config.yaml
num_hidden_layers: 20
hidden_size: 128
num_attention_heads: 2
num_key_value_heads: 2
head_dim: 64
intermediate_size: 320
vocab_size: 4096
hidden_act: "swiglu"
norm: "rmsnorm"
norm_place: "pre"
norm_eps: 1e-06
positions: "rope"
rope_theta: 10000.0
rope_fraction: 1.0
qk_norm: false
attn_scale: 0.125
bias: "none"
tie_word_embeddings: false
parallel_block: false
init: "uniform"
init_std_qkv: 0.0498
init_std_o: 0.0
init_std_up: 0.0498
init_std_down: 0.0
optimizer: "adamw"
learning_rate: 0.00183
beta1: 0.95
beta2: 0.98
weight_decay: 0.31
lr_head: 0.00407
max_grad_norm: 2.0
warmup_steps: 444
schedule: "wsd"
decay_fraction: 0.661
decay_shape: "linear"
final_lr_fraction: 0.0
batch_tokens: [8192, 16384, 32768]
max_seq_len: 256
doc_mask: true
train_tokens: 107300000
max_steps: 5997
dataset: "wikipedia_en"
Each number is 500 + 40 x the weight over its row's rms, rounded and kept within 0 to 999. Layers, rows and columns count from 0. Numbers have three digits each. The size before them is the row's rms in percent of the matrix's.

# layer 15 MLP down (transposed), 320x128, rms 0.0749, rows 60-96, columns 0-127
093:565549544534484493542414409499493529466532503510458499498465525473475597419593524476517530481530481504527582528451463389453476482463458497511465492486556493459531556493503572493553537513579437458519454508501520455566490492502485477554497529492516493464542433478476530479376436479513549463543501593487495502485513532453511508501504493500530531521496471532520538516532533476513435529522
100:526483509496500493584567524536491482423482522454519440457544479563439494562567460482471502470480477546565570450470489462549499468455542473461545435563551539400446490520518500434530484506507477501532508494451572510490486527502515519567488519449575490594504463507532496466488485457547478504515482521521471497473507424496484530539444508517496436592544392517513496530514422462503478494516
102:635488576479447445524491534525496566545456454562455527539534532516437534473492552512504527550506510498487517434515442461487490443549520459484469481569457555532445465533489496501519518420494530522491484551502545508524473415527561432505509554504481558496539479435572506497530468439520500538458486462511507563499569476500517564464564518500476422514505524523531505507511516487475572581540
094:468527518465541490464479494476510508607481577538529385450503505493457528512420488466527499488506518458537481546481477484533452555489572559470451477430465562484531529548497502544505546497490455513472508517389520449513464463461570526575510507532440524549452459497487459488466473501613458582457446553497484531481449519420527519496476528452482524547491483470536461476493484523475505510541
101:527453463495483445588483549527512484488530506434449509456454501517497535521553509514557536481478474521535443501459570510458518448502464534526455490434525473520487480510482557526498490493564551460542489543589412478520522501525521489473590421467511529479572566494436447499488496487560544542488586600528471542449512493470491524609567495483483525458491448484476556521514496497450506558497
093:453517559475545508477505468431521521562427462513442551442495452491503447486560509491449473497457554519489627492435443414497464513500495606457476462530527538461434528459479572512475536544435475506481412520480439524497561465481492437528492482545582467481524533464506480494482513475517479475458521493477533486485472521455471492512559449545492542537551500530456493514425508547512559513488
096:529542503524482490507507580456454501454490534477444514454530472524494565555530560469474554493518513516434527587557578419502479470561482521490541448451551457477484487521482464450531501495508563583503414514533551474477496503542518493529493425457537547539470460494486493483483557551519560491503506477508472541446503438589522521563498422555495505516495532420546539529526458562480463573486
105:627507491533496484561502472448501526448535562480468509517458513512553502503524492512456462498494510486469526446503509525485465391498443411528459513465455459473565446412490465473506482454577526477504492500452442411475509502502468563486478573561543484520506488489504482558482490564492464562497499495511564451522510508540487538500476453567548452474592564509494532444533470461502504523580
097:494513466510520499465557567483618477591431492511477588440496457433460444503509543434552501488502541471467518520494519439514545474443556530517513525479507530525432442500500534523559513509459513441477524580479521499522575404500487457559552539499460545474463495416543550550508431415484560512472449490529488505525491508552478500505511486503470548523441510501464531512469499454514525541481
109:571481513524482498456479484496609450523473549456512482523440503436474524436511493438540523444481476496504473450566502516401470491513441484485480480468523428425546428514449501433504450517457509513492489550565487485463452595511490451500573489550514561524552501517481499534555513507496542547492475552526483502488469446505451483528534460507495486471506508448350513498498455452474529543500
095:336482459440536506557557511494507472530550462489469528535512463499516457558491518497528504509444455530496545530487466486513478572439538517512484492467508500462508492555509518558475458533479517514517432441356450540434551528497473464559546531542476500524476456511486486485517478484472496414455429531516463499489449528407439463485487487442498473525463510462538445518540499549484505468536
103:499567486488548491412456535582519456549489514562474454537469526464527548480512511472514491514503542519487473479668490494497461503495497503503498465460509488550514505474511559525498487451475514480504462500720503454504488471507491486485498531471458469499465482520515500541524494495499480491533468477452501511461519564512473490501509486500512487580492621530437509572500530550502485487471
094:603497467484640537461445506531465544526527470483534539503489541602513469533504549497434464446594503500489530464505472495483486460490416451520501537426494477570455447512535443502484539537599466527541487514497435501487480466466564499471511536523505533435536482524486510567492521498467528512564451519493557562506559457502534498481504493520523420519474543480458525470507503514518459441486
103:520500493472469510492535541528515571406526506501571575469518435514500440463452466476533483510540534501488525505569496469530529406536477494501507559473474496458475512417565528486442516529491507544496524499597557549465476540460499522551450462524480461539419492481537575555551536502516607493537531502528489508531541504428574524542469494462474477571484553536445513463533494480444494447470
094:446521530467484452499546501456475493530516511436502462447468517581408507498516479565494618478530502463529520576473449507435512527488536497541522438495509512471527534563524510496558523495443510420487504525484494466452511538591505464623430537461513536500455454556507512457527428542514490462457548489484449487477506483575531541453506492478472511453496548502466555426544474502488456522544
105:577494518524454483523503503473552499615493530460548591501458493498475434535460441474488566515440548502479508518422443530554479535419521519525485478442500457585419456504452530476485498443507519481514525529573463535534481444558533482502515561489456539546554499489524478526465497478558557503500485533511485488483431533472571515561568509479498430521486516506610528460498510477537519495511
101:478519479462486451549514513436425500472548443495528478514458470515445436490482522542494534542492438503494535502522527545457487535547523538517502528494541548534531470505471472456499435534496496527490456496480471490484424537478453514499558526476503492579510501470499531458451544582509500569514535540483402546525504494472478415463577420505385509504484556437537549398500457454510425510554
105:435554546478494588508505594514510497494560502525476579511488545503590570559547469444433488458467575469515487509522399509495593527511477473529569549457441509531436523550488508511523499524429474541460465457607532508543517472484476492428520492475464463502492521474516480520498476551527555485535548463504533477503522519494469565539582508487493508460471492500565476506492500455547518453466
102:524537490563506462515418520510509450481509509536450505542564506486567529483461499481477511506508470500434531599507517490431510485482561516484429523465460529516517544516481462555475532553562463513540426518518563391564424521547495502442496452520484525478541521566504473543558506487489581485508488470557454502478609527548545539416507519523470427481512496518422511499511557533497508521530
095:418513431529479463576527533520497520530504547518439494516407481520472557514515438476571502508568487474457486492460477503497483437475540527521483479480458527480403511535507474504512432589515455473555469460501527536500490495516518493502602576512556573404502526567461531465508473463492542494465472484495514573487473512547469493481506544492443504485489387461455500541530510432514505560461
101:471507603440550537540576546434446526484483494514495484407494494525527549494502520538466472524463557435590481497561481512456492476525527505495544463518468450547530537549526451456457470522520521520464447542505463517545583577496557506444437564550468530553458511509472504474456524421469523482532523539537443535521502517493476548499518551527499537506538522505467451516456519477428573577478
096:604498520490506538517512499461563482448545569513488615474484506571497455532514558513582541516454512448469515492500512467492507471502449431453441494538496521532512506476559492496514482509573523515508496571557492513535568509495447490431447538546504499520498521564497513515442520504499481437480476559494478501543573456420516539567485442600481503463527586528491583523519533530462539496501
099:446507543493398529508514500445545582455457555543511502545503460531515553502470417455558500486545513474499527526483528440573497493449541514463477468507528537499490460499502490491491558458427501390488543426543615512492456460513527532521511489456500490539458488524600552508461484506478439511528505493550484516572501477535529500474473519522444527463551556546532578500511465432508502491567
096:539482567529525468502447492494569466408524512411487498457501481554524515536457514519478509499466482534489542518525508534528502477457550462533452502501508504530501441485504483516496513486500523455523551460457467492486511558531492539436502543552487493488514457543580550496478527520464547488479574496482494523461559603502500517516429548463483556578511608532579460394511509443557470530392
103:540554468512502461536463498532439507459505473570525561483503451491540509409479537539494542484548524512495556533515462419518495524507489466529405493562515485530512427450484463476535599493563496509580476555551481501524562499522524530499513438525517511542443434539537526493473542438457479410561465461461505500500485473478492563549426502550527463546494520471455574472498502554524478420505
098:461542497542486404531450473492497499520605525500583487577506429551520548491480507524448462434578533463455507513503477575497520483529537471504490505496473491575520482502463502464529492457545530532522459448503492555482516507492577609466467537527508399466440510515463553592533451519559508504445546529528467491574485454465485452540475493469498533549469517548498560531522525481522474500496
104:430549492442498581496469410514534501425502489488473504477477499495504506549533505467527575483512501448510501438468541504411528537497531503364539517481460447496567470531452474435452533512512484549476448512389511476503509443469534471496491559536513450488499453525557459449462530536420437569487434487466556485455493514452515509527552510512563478460490483560541463489516488527499501484519
103:588518484532436470497457532547412457451532501479442463500538549437483454410434461460516472488519436535517517462483486583497499438502533511501528510500523473481459495482455585460529481529528533462483493490453542464447548480518527483501496399566533501512517473461553564439467516540464503467522496551494533464514487503517535589512465507441608476509473487512559493483591554508536535500532
098:505517526422435546544447534445553535504513517582503505492521524475493506499563436436517488481456497482502507591453544493486529443477479512550517511441514519491464529548470553561550537571504500509488482434538565507483461481469477497525594526467428554507532501487522450535535552525528547521478519483457423533548463491528508530509555567491516558506534440518485538512471479426516545610420
107:494555469500511513434576554505471520471489553508487498500565553457601513451519560505509501519504465505503456426556475481498539361502399499474487484554474513500450515524475525510489461500576510481445506531507553451518496566517529482531565535499455444508474536475510543508527543538524462508479493511462509499520572533469507459598435504545490456435514488550452468509511465481490576511596
099:491558524459448490482521489489498488539473467450463534524478519507511486534537489475527468531519448475535541515462475407524495532457494520459464447458509509496458430492452527553567490612526546498507479478606549516528538572516478549489567493493542530572548510580488484500416453493505472533500533522541491403487549497460528523471581503439513452492533455438539475548472475533569498593501
101:426477566493437463493534477439503475519512505423516553527508537491565500570454452416439462478469472432562485489463473511447469513477527541470478444566426546442501461543471522498494482506486498477471498478501489548573496528494533494444499482463498466527488478445404512476502522561538505436412507463539537490455470543516469496478514480509495520481402434497505614538493475516531451512425
097:513481471528499508590490504471507514521449488521525531506577440452434524478519509517431562513518529489425494465534493479460514493490490400463513451502576507560527464500506495467510504533516498522449513474525568502531485554470472493485523583451499473485537473545505626446502446479495536505471471440542389510480537552508467514469562490497467514490468542514531533546615542593525548541527
096:504503567503443507440480501450454512473478467448485524507532491445449422570537541456547472547449426527458578467392477476519474455443505530594486505478489563464542463537516482478452549494460513452515534493454557593529524486458504483505433491451563535548503506517559544559484472522469486505529529483502561484490467532540548550544537514470502546542606462499516515546520510524475502472468
094:592527464492522500558542481557522444469524540487482525575626522506532480462456493568538490513473480480464522493416526570566516513536467545471479482562556547545427508480448484500531509526505516507568497520599550456487490512491449575473536519553464572536481521497428511508468438456517517474464545523475464541504530472456496467501505502479466483506517427462424506400506505475479508465514
097:388523540492557519558525475496452514565501526530531517467540542514465473519524466508406455495542454491498502480440521496519512507485484569428536490417501495508546519544486577548480543507467556492472505487436481445485550480515569496455434471524517522607530484491467515492467571495537528464588525527473534479486501531458611553457502474550527469493450498499478583508475502593499537498503
096:508539512426466545487484488412459507512470449522536540494462506412512454507514553564481513550482524502551513402518538489478493503482481500486466470530439421509497483518510539526532484491490576471456487478451504561405558578555509498437453470584468486536473453596507498494537508562473492537507509567512493531489586532563479480464446409478518522463495452514515448563496520501478447521477
# layer 15 MLP gate, 320x128, rms 0.0836, rows 61-96, columns 0-127
106:504572504497498456528570523561496449564571493513530441486540524534429509584568523505484547508499493472625496473546500484637505532514527557506464427531505543500506528516490555451461481480481609545471518462514520494459495467445516544506460510535509522497514511544523487548524486521462499492467500535527454440493518484460502502524479550456532359537528530502531487473562484462475483488496
100:496511523458500504483519572513495458556512502471539493569502500521449525467534473417585512495457512556491485475454602439543489505490421479502481482486515477505508513470451483432511381411502580503444490556533503547459555464491501455438466537469538580505515514478492457507522514595467549496514529467489501607535470520502527465473527436499517480536476466518510560507441531519515571526456
101:399572531456553495484481489473471473547462594538529429461514511441457589508427500526501494475470495451477512501506508508496457525533517567447523524451444589560513459491452445504488556565478475536505476512478499487489503480462548544526467544445428517533500567497485479487510515536582477596471411536458520536487435500449525501508491513486493533483516557451505498420513564539540513477526
100:486434549484494468549499589493534442530584489542483510475436527581510478510508446506452527554488509549491427524472476563583540522504462456554447484417506516482433487490449542495505481455447515447497564466510446517537518446598506521478535525532506550485443454512581509449448508450535509478518489484465442399551493543473495489458546556481524511512556511508521494425495474520497487503458
096:503457466505538555474489505471465469552521529485459428556539463480508606473418428416445512508521509495506428495523498486499487461436508468527461509480492527478549553551390497545469505545523505491546447483478506528497500477480527525492519502490435503538494540519496460440489499549534515414536485615470466534519488542528492487504554510515481428487425541504586480462422565466493479581498
090:513498473486496487534524534488486539524619495539557490477415473486494509483496560470519587504533482493574444508508569505453452503561492539570446492535441482515481500501529455503472509472462497519423529494482526475445496467546437467518534556470576523488597547578499467472558560507435505456525524553475494456486496469430518506466484585446466554503511485543572508489563532516434488462465
100:540462512441429441524430470545599447508531429561486469623541475500427530534461541528506611512525551553494530539501502514502518474561484528464534524432506490499514505566504472484441455554480491490513557505532559518506530433520479456527460537530525523454531519530480431564503479497463527529539507517483461525499429508498456525433442542524548475496502478546547516501490530496479493538415
109:520516508513469480528574539484444468538458530472514438578557566435385562486412525473555470423532449455578511506537570520516524469506405506454447511524568456480449534523476550491511492489581621517529468479507509476516499547510542474467541459490515512438498503506540499502539510518445529485510490492585474532536508485509459495473446540490508509479533558483440512527471521482524529517470
102:522502526502507504518525528514457494541448409458462535476508506464508530497498475474454472470507440440511495576454457528606544484452562455495459487436499530501496496515436565505550535446495587484458493460519460550441531511598505537510500524452574552455472551509516503590495507537531494521552468548501506528464501481563468470514482585575552519440528510493506448516476583485576515540482
088:482464515513518505545528554577572508528636463489524489555545512472467495437555493541544469462522558513537481505488455493500512505485518499522522544485588518431502479495462509587467502499446530514550477456512457508533437487627484531506489494569499516533462496512554484484588517432431513470479426504461410506489497504506452406541455494535519471471480492527502562447472462496483524483496
103:516486524524527491405504490528530552506491559479579466496545599482440530507500520501472516461478491508516503521580495553534471502540528520493458416438530555479489516491536461507468577565525529420564567415614575520489489468537472499488506513532526516561510496473480479478482523482481498540545428510517446532498450533483572486426524540452487493591473537502506549476480550544461543514483
102:444550512455506503472477502642418498533508474497453481546520519513472537490488486494519404489483507482439429489477528523619572421475546539463474494453517489505487473523460510489560512489489498559538531441488518522411512488565465559538590482465479542451563475460519466522528473418544530473511519473494486499521476579520479474493413497514524509497470506505516438477453478546532495534535
102:567523516483504534429486490436510500461497469518439529530466458459426441478508499408458494447557463447543469458488559507509481514533404554497464551419553457457510475463396521502491507549462531483525466455429520504413545426516470479515516479537496522473544559541508517522551502497511488459503431444524493565498480493500441506497507480495526483454556529467450466513455499453498548601510
093:564531505437476495502491474550517501530488533536492476540572521528458452494478592562495531507534518455495511537489537514498518538497551454557536363465481559543492485545547489470509434522448520422501514409528512444441529500469503458534442475452553510576475483483471449558479431467488510484463491510458495467493505460468500495465553528518515516464543588501508534478589496587566475545497
107:496470543482568509515476545539485481512551492512506518507540524441497562462471501520469595524524490519515507508517494588571492512491426490492456516429466447525454503478423553450462496480500529445562455537503480544609513516568556480423487503508429517486496494479487512514500503406513555428470491485571473530483509427469540521584486469566511496494475560507382495499512492447516489524447
100:508536528470545518460570431487447466467551457465482543554540454540473525540528579417569487537413577441551542512526522451511512537502524526484494470464482493478578586440489483465566533487467492512532434504511519568490520510481548464545517461512597500487566527489549507393490471454517465504479498521523474518479535539475489520530526491499519492518516509495552442529433490543505604484478
109:487479495509508461583485492546464506500445505484435522519464474419522511499468440462545510480465462477514384522391538479493529419505599515497476384477478547521544485481483540540488545487511529470489441499526491489492562497547565521552539487460488535492516524521506399506529468482507497502534421553521460542455445504484476486492485485495508486540572474540493401505449518426565510486477
105:502503538497525488506491514489464525505473539468516532497503512451498579484446520537534488505562429489453484502493506470509547523448482424503401471525468470453528397493438498584541483560508452470520498462531534496463545539589509478495496500431511565441537522507508481526525513498568508430514468508483371561505429498504516452393509555498522468424459559516507410483505520495523486488505
091:477541585550459468493506487521528621510551511530398439520428486497457595493521486482592477546517465530454514479535480463450532488503523434394476465466494514528467489504488429473474518533485591522510453494480479528452548534474481467538569530528480503444479518538583494527557603468471493464462465499538518489455488565536511472522494486531468502509472539526488522531476493471549470543484
102:530497516507459447498515474558540511545516486426496509523548532507501400540458426521512532575507567516450509530496456520580513491511443510510528501508517529516479555517488423494410463507465530454594485596518505574443514481494452461426472471478502524477496540551468552559492501488404515431456522479448525543461532502465547489520419456471510524495486470562501497438470534455484514565487
099:526440492508482487466535473553492502454487517559429570528530460475531570495487478551447494472501510483538507482477448526518499475548538498552468461454452508438556538446522524530515560530405564457615490539544502507425524442489539540545565498487540506514453461537577500563538470469509541504594425500503559478434474503543521470424490485459502481531472552481476495422544488512511532508489
100:496608565566473433482565503502492503484511451502452494452484516492431608498500471549519492373503459400542483505512506523496422489546437502491466538498517480491532440513451508594483471451560505500456502507476491543446569491510497462493567535535486536508493445586520475518475465494498549480543520525547498489501466479522505474490501442515580478511484525502402512531487519475573531493487
097:431513492521525455518544518459512522481501549556536463473519485536495529503518479514519538439502518531482514449509518541454484507568554532520483537492475417506493433452457525526554538480499550436518456337566539526535470548485492541450480577561464482578562470522498486513540543436471486549539500526456539494529508513458470510479600518530467518585581550519491461478493515462454494530501
105:529472537482551496491537549483536411507502504537490497549465541495470525546495415438602487451541455457488484547485554496505426538516586474499426519470501543499448532424547463490451486598551471464459552472513558441490452469514446470483529568491552475516497513522535495494539487537507470495411490533524508549468515557418464510443510539503534466462481502486476524479529540438489505579449
099:526421540501461454493451477513429471499449492460526536421488510436510557477463425493456523476475483597481517499491501497477531527482461495431487493436486541493476474447504498543520506490514544404485501467493518518488500478593513496484555527531504506437509497560466580500523472523493470520515572518502517574484517428484441488443508553425579400472520505549468503499537491456426545438424
092:524525528478496528528557470517514446475500503549442560574462528516509454499525414468434451502544546495537517483428485581483527543493518536464502495455549526461479499476429473544486520573520505557492506501419533537502491481479498494417491457545563522494549471598516553449533486577474514497507512427482519467464494573507457446460548572485500490468577454514478529457460486500535602542469
096:510544450540507515476512560531533520467529488544498501485501498540506550503444543494497565505550528461559528597456450461478470518518509453533489459504608546485524509486476533541557527567482508474518570566517535517476580478571524523479561558452575558519499530500481543503510433513457528553589506509476504482499501527511551531483467544465506508520487474480460540350510405520508486457487
096:526458504390497483466463533500548472554524377519500513503504413496490550559452539485461471478543528502503505461495430530541538450503542545509482526513556522489413520512510522531483592494491506503565435493546469491480472481410514517475522487558513569510506511482446463546509520488521540515447478508539458564544506514487547502513533522542590583518478408481457540497521496520472543557426
106:495564470441546537473487531521482543585493530476485424603466471533543468474489504526495500432539523552491455496510456555505552547539525423561473446502550513472447508548430503519497460588573516495588464501496497521463508506507479506553457559472549438526475584494448470510498492494461476487516488602486468483499507506478517533511551471538470500532435506485476432469497536455550597539510
092:422484535513555511499488546445523541535508496407486487531495552471510464533501431377478444557498512443513489529411576449560468595449553576489481486455487540472447497486477437508469476543492486475498450507484498584441473491521450521500529544441494480516574570530485549507478508430584480457455489488542481494481508559446561506501493535473502486458525486470496507458453504513524528503503
102:595557480506478515525550517411446487491496520478474491529446559503432514557480493473492467532552469434502451442536484509492457483560474505465527510540460579469512487477429501467437498522449468530487537469533492537365531434548486463502497493473489495579479540511573515518471514521553498469481514462448486522512412559478557433497531455554521441537546481481473471539511546507587462512514
098:556493493469539552496488493559557500520506573448542466504518475513508471471543517486553542442546561545529464525478437486567473491529454548541449447490545494433501392494542512520530423511481472493551471554511572500510543481430503464465529476492480506467457491509481580601432433502533538475497619518500571515476488493507504454503557517503490464465527418511484506461483559461518544481464
096:514481458507556554496566498513436454562527533527450483555551427542453519552525473468520495578500545519500470477458495455579493540631517525544437520501499566511527553524578464508519538549556523439571504510484558480518482516507501548499499494554501473564509513482543469474419560500496535545477503545516448528440502462456540503518481466423525505516562465501407490539465499518520516555511
094:500504483442550496477500480556562535502487527533469415557532490390507537543499512475518528522523512563536480512485455530459454513505540519478555453510408454490511565538457493553435492465470539550441487549455517465545472461519535491378536577537525463490490508620499486489468468443464508512494493522474477455482508550506450512489509492515512543486502509562473507536520569399569516546530
093:445516478427498518462452507526417498510469486528534486449515519514446494460522569479509447540568503531565529483496526560503505482538515446514607457511490551517418494454472496511535475437464475541583473504464494483528517447519512479454475529508578567566556476571458449548454496527544503482547522509483500594494464500513503487474566483575489493487501544478413494495520587535524566525562
103:500501498505488470462479515499509511544518535482526489486554543470471484480562511524470494539496553460439465537503513481541543435474525487473520453506502575558464526479540507558437474506481567549495508529523586492431533426495494435461470474525521540498528530521482608597467458495443404476452524437521487561454463447525518572539473466548558474499482472537457444404485466473490419529478
# layer 15 MLP up, 320x128, rms 0.0755, rows 61-96, columns 0-127
097:435496450467555521534518447537508552500517527532487476413455548547450484514470455531506477506507559566475492536538426522468574523514427514534510562547447515473461464529519437480500497541487516450485535541521556577460547501525498526560567472407510492520505480526560531466574470485452501516560577524557474472487521529510567507422453523456489481557541519506471530492477556460527495585458
106:472532565547552442434601498499435513535478512485557522511469506489464490486468463475572551561456483543573496457508511469465525543464501533519457495422532498494476450528484546461495551453451515512463433500526462485498492423526517542530475507461473497566485516486548513546457511535562435566423540471542438486483432484548488467432501523495596552471488546459514507473547508508590546497464
104:582492500486448524533517519555521458447522495488482433574548454521546509489489467551483511481501557449525502494503499536492586478501489368479495533554540498454440534541464395492500417459577540480571482473522485486550516514499487488508506560473471518532498521489557508467505542477455584473544458470467482530558515526493465519516452519580545480521535420482510511456570525503436505540430
100:504541475462511506476385422496528554470592493553497472579495493467497494514479547411512556546537522445526473431474495504462520502499519516454509481525499430508557482534491524527581512550543552553475494506483477549511513507539472476457544456489502539466504511508474474448547547456487514523456445438457459492479562500467508453556532576440495477535562566508495525505474430471387464533549
097:454583419444470412453439474533552518434547559556533470530484484485518471484520506501474519488480548440512520530553523485509531518550467498485498477490498460529541488422502426454467515560430586474525535551484485452546503561511572453509457512469479433453498551497532564598488477457553544518525496450439487483514564519536501522516459499446482565464525526443491478463503441506470448490479
094:497470542520508479506520535471533527555468547505497519551551515533522449594448543514480491439445499458552440497513477479438531466503521471592518493445510561498479474494558543508482561533533457494487502631504485461524456437502423491494468454510544490483536534466538461538474477523568500525524482570499536462431469520512423547453488509499530524539384489492563491422465505452502566467504
108:582484542431513507523581514463528478495538473485493630432465486502520500513520532546459515438498412511526466421459549504436537489531496521521498491500525460502464380551499511445483508477497435517551442458485496466490567492506503445501553576523521537479447519547515480548555499479521472506470499509464482513552465522537452519554499507486548485470522486461493565552488430383489488464522
100:496483488377450501567529546440476479508470473553510495430521490473493498535466546519541544385530511478529546553510586528559450530470477481474500457532509433506491429513498588503508519446504552453492423458488507503577519539539497490517551486507492506470535472478514492487538454487511456494479464417521469509553556478524443462464532482515543592518536566562481553499539446491468518540552
106:507483454525505543459559563457486449478529455553466413500529448432537560482485434507493452522509490516475475476516525541501504488521475499437548543524503429493523440476482447447495485513496482424467428482533464525500497502494459466491497498501499529395496512503555537492517555529489522545493455411471472546550494563478554458605454517563545538583520451493449452510571523421515525544539
091:516496452499482440511481489557408451432473453515443488477515467520431464473493474511516455497552485481541444456540524515551480549546512517546532500450504537552432548487431551518508498542472481507533516472467518435499505410543509543504581466473477519471518497642450497549521565535495472528493468409527493506447421494453508494526541441527487501527502475555405491469493534468540539483532
096:453502529502561526506480474522547528470549474537447584614536481546452481521526496490469550494500505502466528477507537568486534534453522512548459512501568460524486526647385476523497523440479541460539498471557509485528507499528505433485500516603550537505518480538510448511534528508445491512576476500504485556514469554475428538497568514506521611498488485510539519481455488488548526502499
091:502542477496491561433519458523484489538440505533499495457467449523531453460479495478515512531499540519481442541431522494550527505537533476477578501536432448490556505491551443499580504528443523567431516513532526513542435596602475534491465444447496550537459443504453581488452460523520518494473513474506546484499474433470553440484496561419495464533525467541566476449498571521473521466487
103:520459520478473499425438527462487536487416510449495540459490475474555440514577499486446503506562487518573537475484548435487455554553428548455463569460485480480477523483557496504513497550511494512452599493465495481508448411477500443515520585481523575485540551476517528502506411508501500521461481486573535515524506535439553531443529450502557481497523461466482567489499491457410511533484
092:523519536500518498515508544518433466526442526424469509485557468527529467567481476505454590444449546536536497498479540423495464484486593522474500501417514423510489503440455475572470443495455458464471479506508525497465503394482513482571544471458528527449577504488523561468537475496504469451511485493490556539503514472438502518556477521553467538495535503452464415424472483528475524595519
107:483530496546532465544494561453530582509490495430494561476502523521427485546447449514459518511500537491544438428532515489544566513557510505527523499504568556520508514471491516491488488531538501515550472494511456536460436458518481477468534443505483547489516440616526487459496565506515457474532472481414480498557573580431481466452580456431518497451457499619487550521480484512480494496499
099:502523519441526543488533496519485458472498504393538480450490367524459438498462480504554566557505510415519484519472493473504474472523500491535514513553492468485511458548560485436550512578435526500543467469469502464486526541421478507482444554493515440528515390451443494537463466525514510491467531490478458437501546483519526523472535562531526465515463480512556408469519547563531552548517
110:500504469466530526466563552492471528492525473506467494442546518533498532529495533480444505582506528547442454493511484438502451532502440446444534508487471497543505456522498554487502493541580445549497539547451533525414476511478402463498517533471510426459505544468474462550455500569616499396471547510503541465473515524465507560503548494451447528515497519479556466527534478485440453540410
102:443522488490480462496506584490445481498471443479475422529484524439502497443451481467479504490474476460526496610516517494472583517550515527438501505475498500503483528500593544525498437585576510498560423528450479532560390499471471571519495448552521457545520512520524468501516504459515467510540446463546568477516484572497459520477450457512513437476539447486490546501509510513482576576515
097:488477535411486444517577517499450505542495468518502494487497571561476499444489463477498528492481471417546542463468465495537508524408513534494496517452519434514436524520386500492525542482524506447487543516478466482578478509518419489521554535538549531532518515485595405397463441482475492488547543537472496490481443557491463523573492466490547567496537546516516474535456506448526504501470
102:502546499524566474455464556532520533467604489552507547514516473459439514574457565512519493502526514468582562560512496508447541464551500509535468524515461493529529506481510547442536523552526557461527499406537411583397493537452501587550424485468535472559547473501460505538543455448480518475498490512484511417497514509447465520553503482561498493483473553499509482461480491503501498452476
096:545581492543451559418474371447500498479501561554545450525414523509468541466471482473493391534563472503536479496468573523479497529494497495475475548476445508505516508443537528542510548519474438513437479465472564543501495518531455458478477494469526495511412461454535512510481414500536390514479461482465500519495439458486488565467487510468559526506549479468554449499480490501500493513484
098:463511490526472473455586524514499553507621546523520601552501561523487482461534495454507526546483510457562469512540520462548466508518501553542557550474500400509521417553480552519499460525487491532516553500519536421416522536510478477536469515532474553435481539501519513554479504475501547455518521459505433517529526589492541498469463487505520432522433487473532549515561532517451425467504
094:483547456494528399554519529505371521468405549496496524440471494505397528450531459523529479543481505535508463602492478476508492533493565481478537461491484522478499544505464549524589560505464479526435501506538514488510450445497496488514525419480467435472464497537545463484472479540454486522475524489516438451480466522448497530408506431527555461526467554523474468507475492497499507517587
103:528439427431502450423466453496533508509533531520473500443472463474517523468495478534481517491507394486549518532528570448501540436470455550505408559505466463504492510479507493546511529445421503421549475511470495506517449527471482470585433502487517496482530494498531533499504570513433469424463488519474511515412514507539493514444514441595553507514416486515507542402516496464511522487474
097:444532575514504543485447485528572576482510530490549474463435516489467462518560418523538560442493529564410506452516503502477534488493532518478411505506514432504478458519517453449502501513510514522484534481484578526422440520486468453578469461518522513496527508572508563540487440497492448535552491460460464513478485530550544481500509404484548448454512516498520441416455470444496442540511
102:477506500473524472501477479532465556510455600508538510523502454513486549419475542499551554525467467485529525497478533478507512487532513575400544485453391468480472566488485477436429546494464498534479407481484475430530460436453533491464502544539449469449548457548481470490528530469482426511474421456487517489483507480476520553520527446582506457445424528439498471567501489536531483478514
102:450486520578487504540467501461483397522507520531484538517505393473485441566508496561522506420546508472431548510504474508514527447506534533460535481490424484461500541522492548535526502532503485467526486485512516529504497485504458569544479458488546538479523475476443568526567573505496489522513493497500536419448527485492589426509489522444427499447437496582599497596467545506516498517513
099:468490491550526496507493496562439512443428508472536517521554481543570476484421448537546556523475538453464597515460404496560498579585517486548534509457459482481434468411478483550508502517466530488589527535526449545490487470521520490516545606448489487487545529417490552478480537486534484475485485490458465515529469550503579542488485581476475529541492522469498478503529510512465473500529
105:548491511449574545541575544451492488501526483521408484483537500489579580495612478484495497492435581586471446494521555481581484504538493448509536451545507528467499455467515419542490508491515515457469500485528461480489547552544486506487509434582508455507524494524488507591482438533554494552487471546504496545542559523528496487508447523516508538481476514566457550494478527457564465504553
100:547525492495494450448434525462515490482438409416474496506389455492499461547482565489543475484468494471516529523517518522455509431496439486466475504465569515481481478446512559542576456516441508452541546526520513429543527465604546481527530497522474479582442494615448493493502504517482503471474512478520436449542499506525484483467467509511529522496552459489503446590571471513537475477493
102:494539482528498485457494518495527410497563495409481547516490526448533521508515433543473559531491450471463539524486527486450484459410473497454510595547513539503561507509553486520500535447538532531531498515454578621501469556487525441529444459491508441514415478430471440485526452541545500483528557534450516531562448583489506492526481463515504509527515536511513491496434494508469496427448
096:523560542419496500452458507553418501470478545552483463522509458552504531547549481451462514517469523440551511425508507508556524532491514519430482402527468544492486516492435500476494514532490447480510546564468438464568568461517512489495466565458519443525361506509482481554489505545513453515510506522500530480567505431565528548573563450515493477509461497453511491507559534532547514539482
095:488493521528480516488515551503509460488509479536520510525448496543536470594499520526415478557481525485526564500546494459498398534484475502493431539553430463510540511481535436470478532505509525504536489497482519527482478510488492536525456505497494521486534508516540574500576544496436520449535420494525473417593447533424592517473404453520515488487534523480469437434589495496428499575474
093:523526522517531475534490473493481511587541513515571537506462533514492458549463512487483429524427494540480540557466517497543579522480543433605537551517461491533538481491491575519541532498507441476490461529575489501502521467551521512511481582457465489548499518439516506544574504430565461542457522574508508449543475460543549506513481438525519608523540529483479479432520478538509445564552
094:469427513446397515433494456564495515537503495491505526553505505483486456439550541566518494497498543455424472476466462527506475527488577453547496500482500502489545531531423354478507436481430516546499539511516494517510498478565532469438437525515519446480487574499558473503543415515521466485447488482540403464475491529490501440513499538543468526524477500506476503553481451430526520531464
096:508483530566440559537473496603548517434532465489461533477509499515512553574492463564510503469523469461473549490522464480479506530431558523498450492537565517495452519540494479421508423543522486512545495463489442543492480456441556550491505454500501563583439513474489502415541480455478501519575455452456466443445520569499410531537489520546488510530453509472543437515494532562530478477486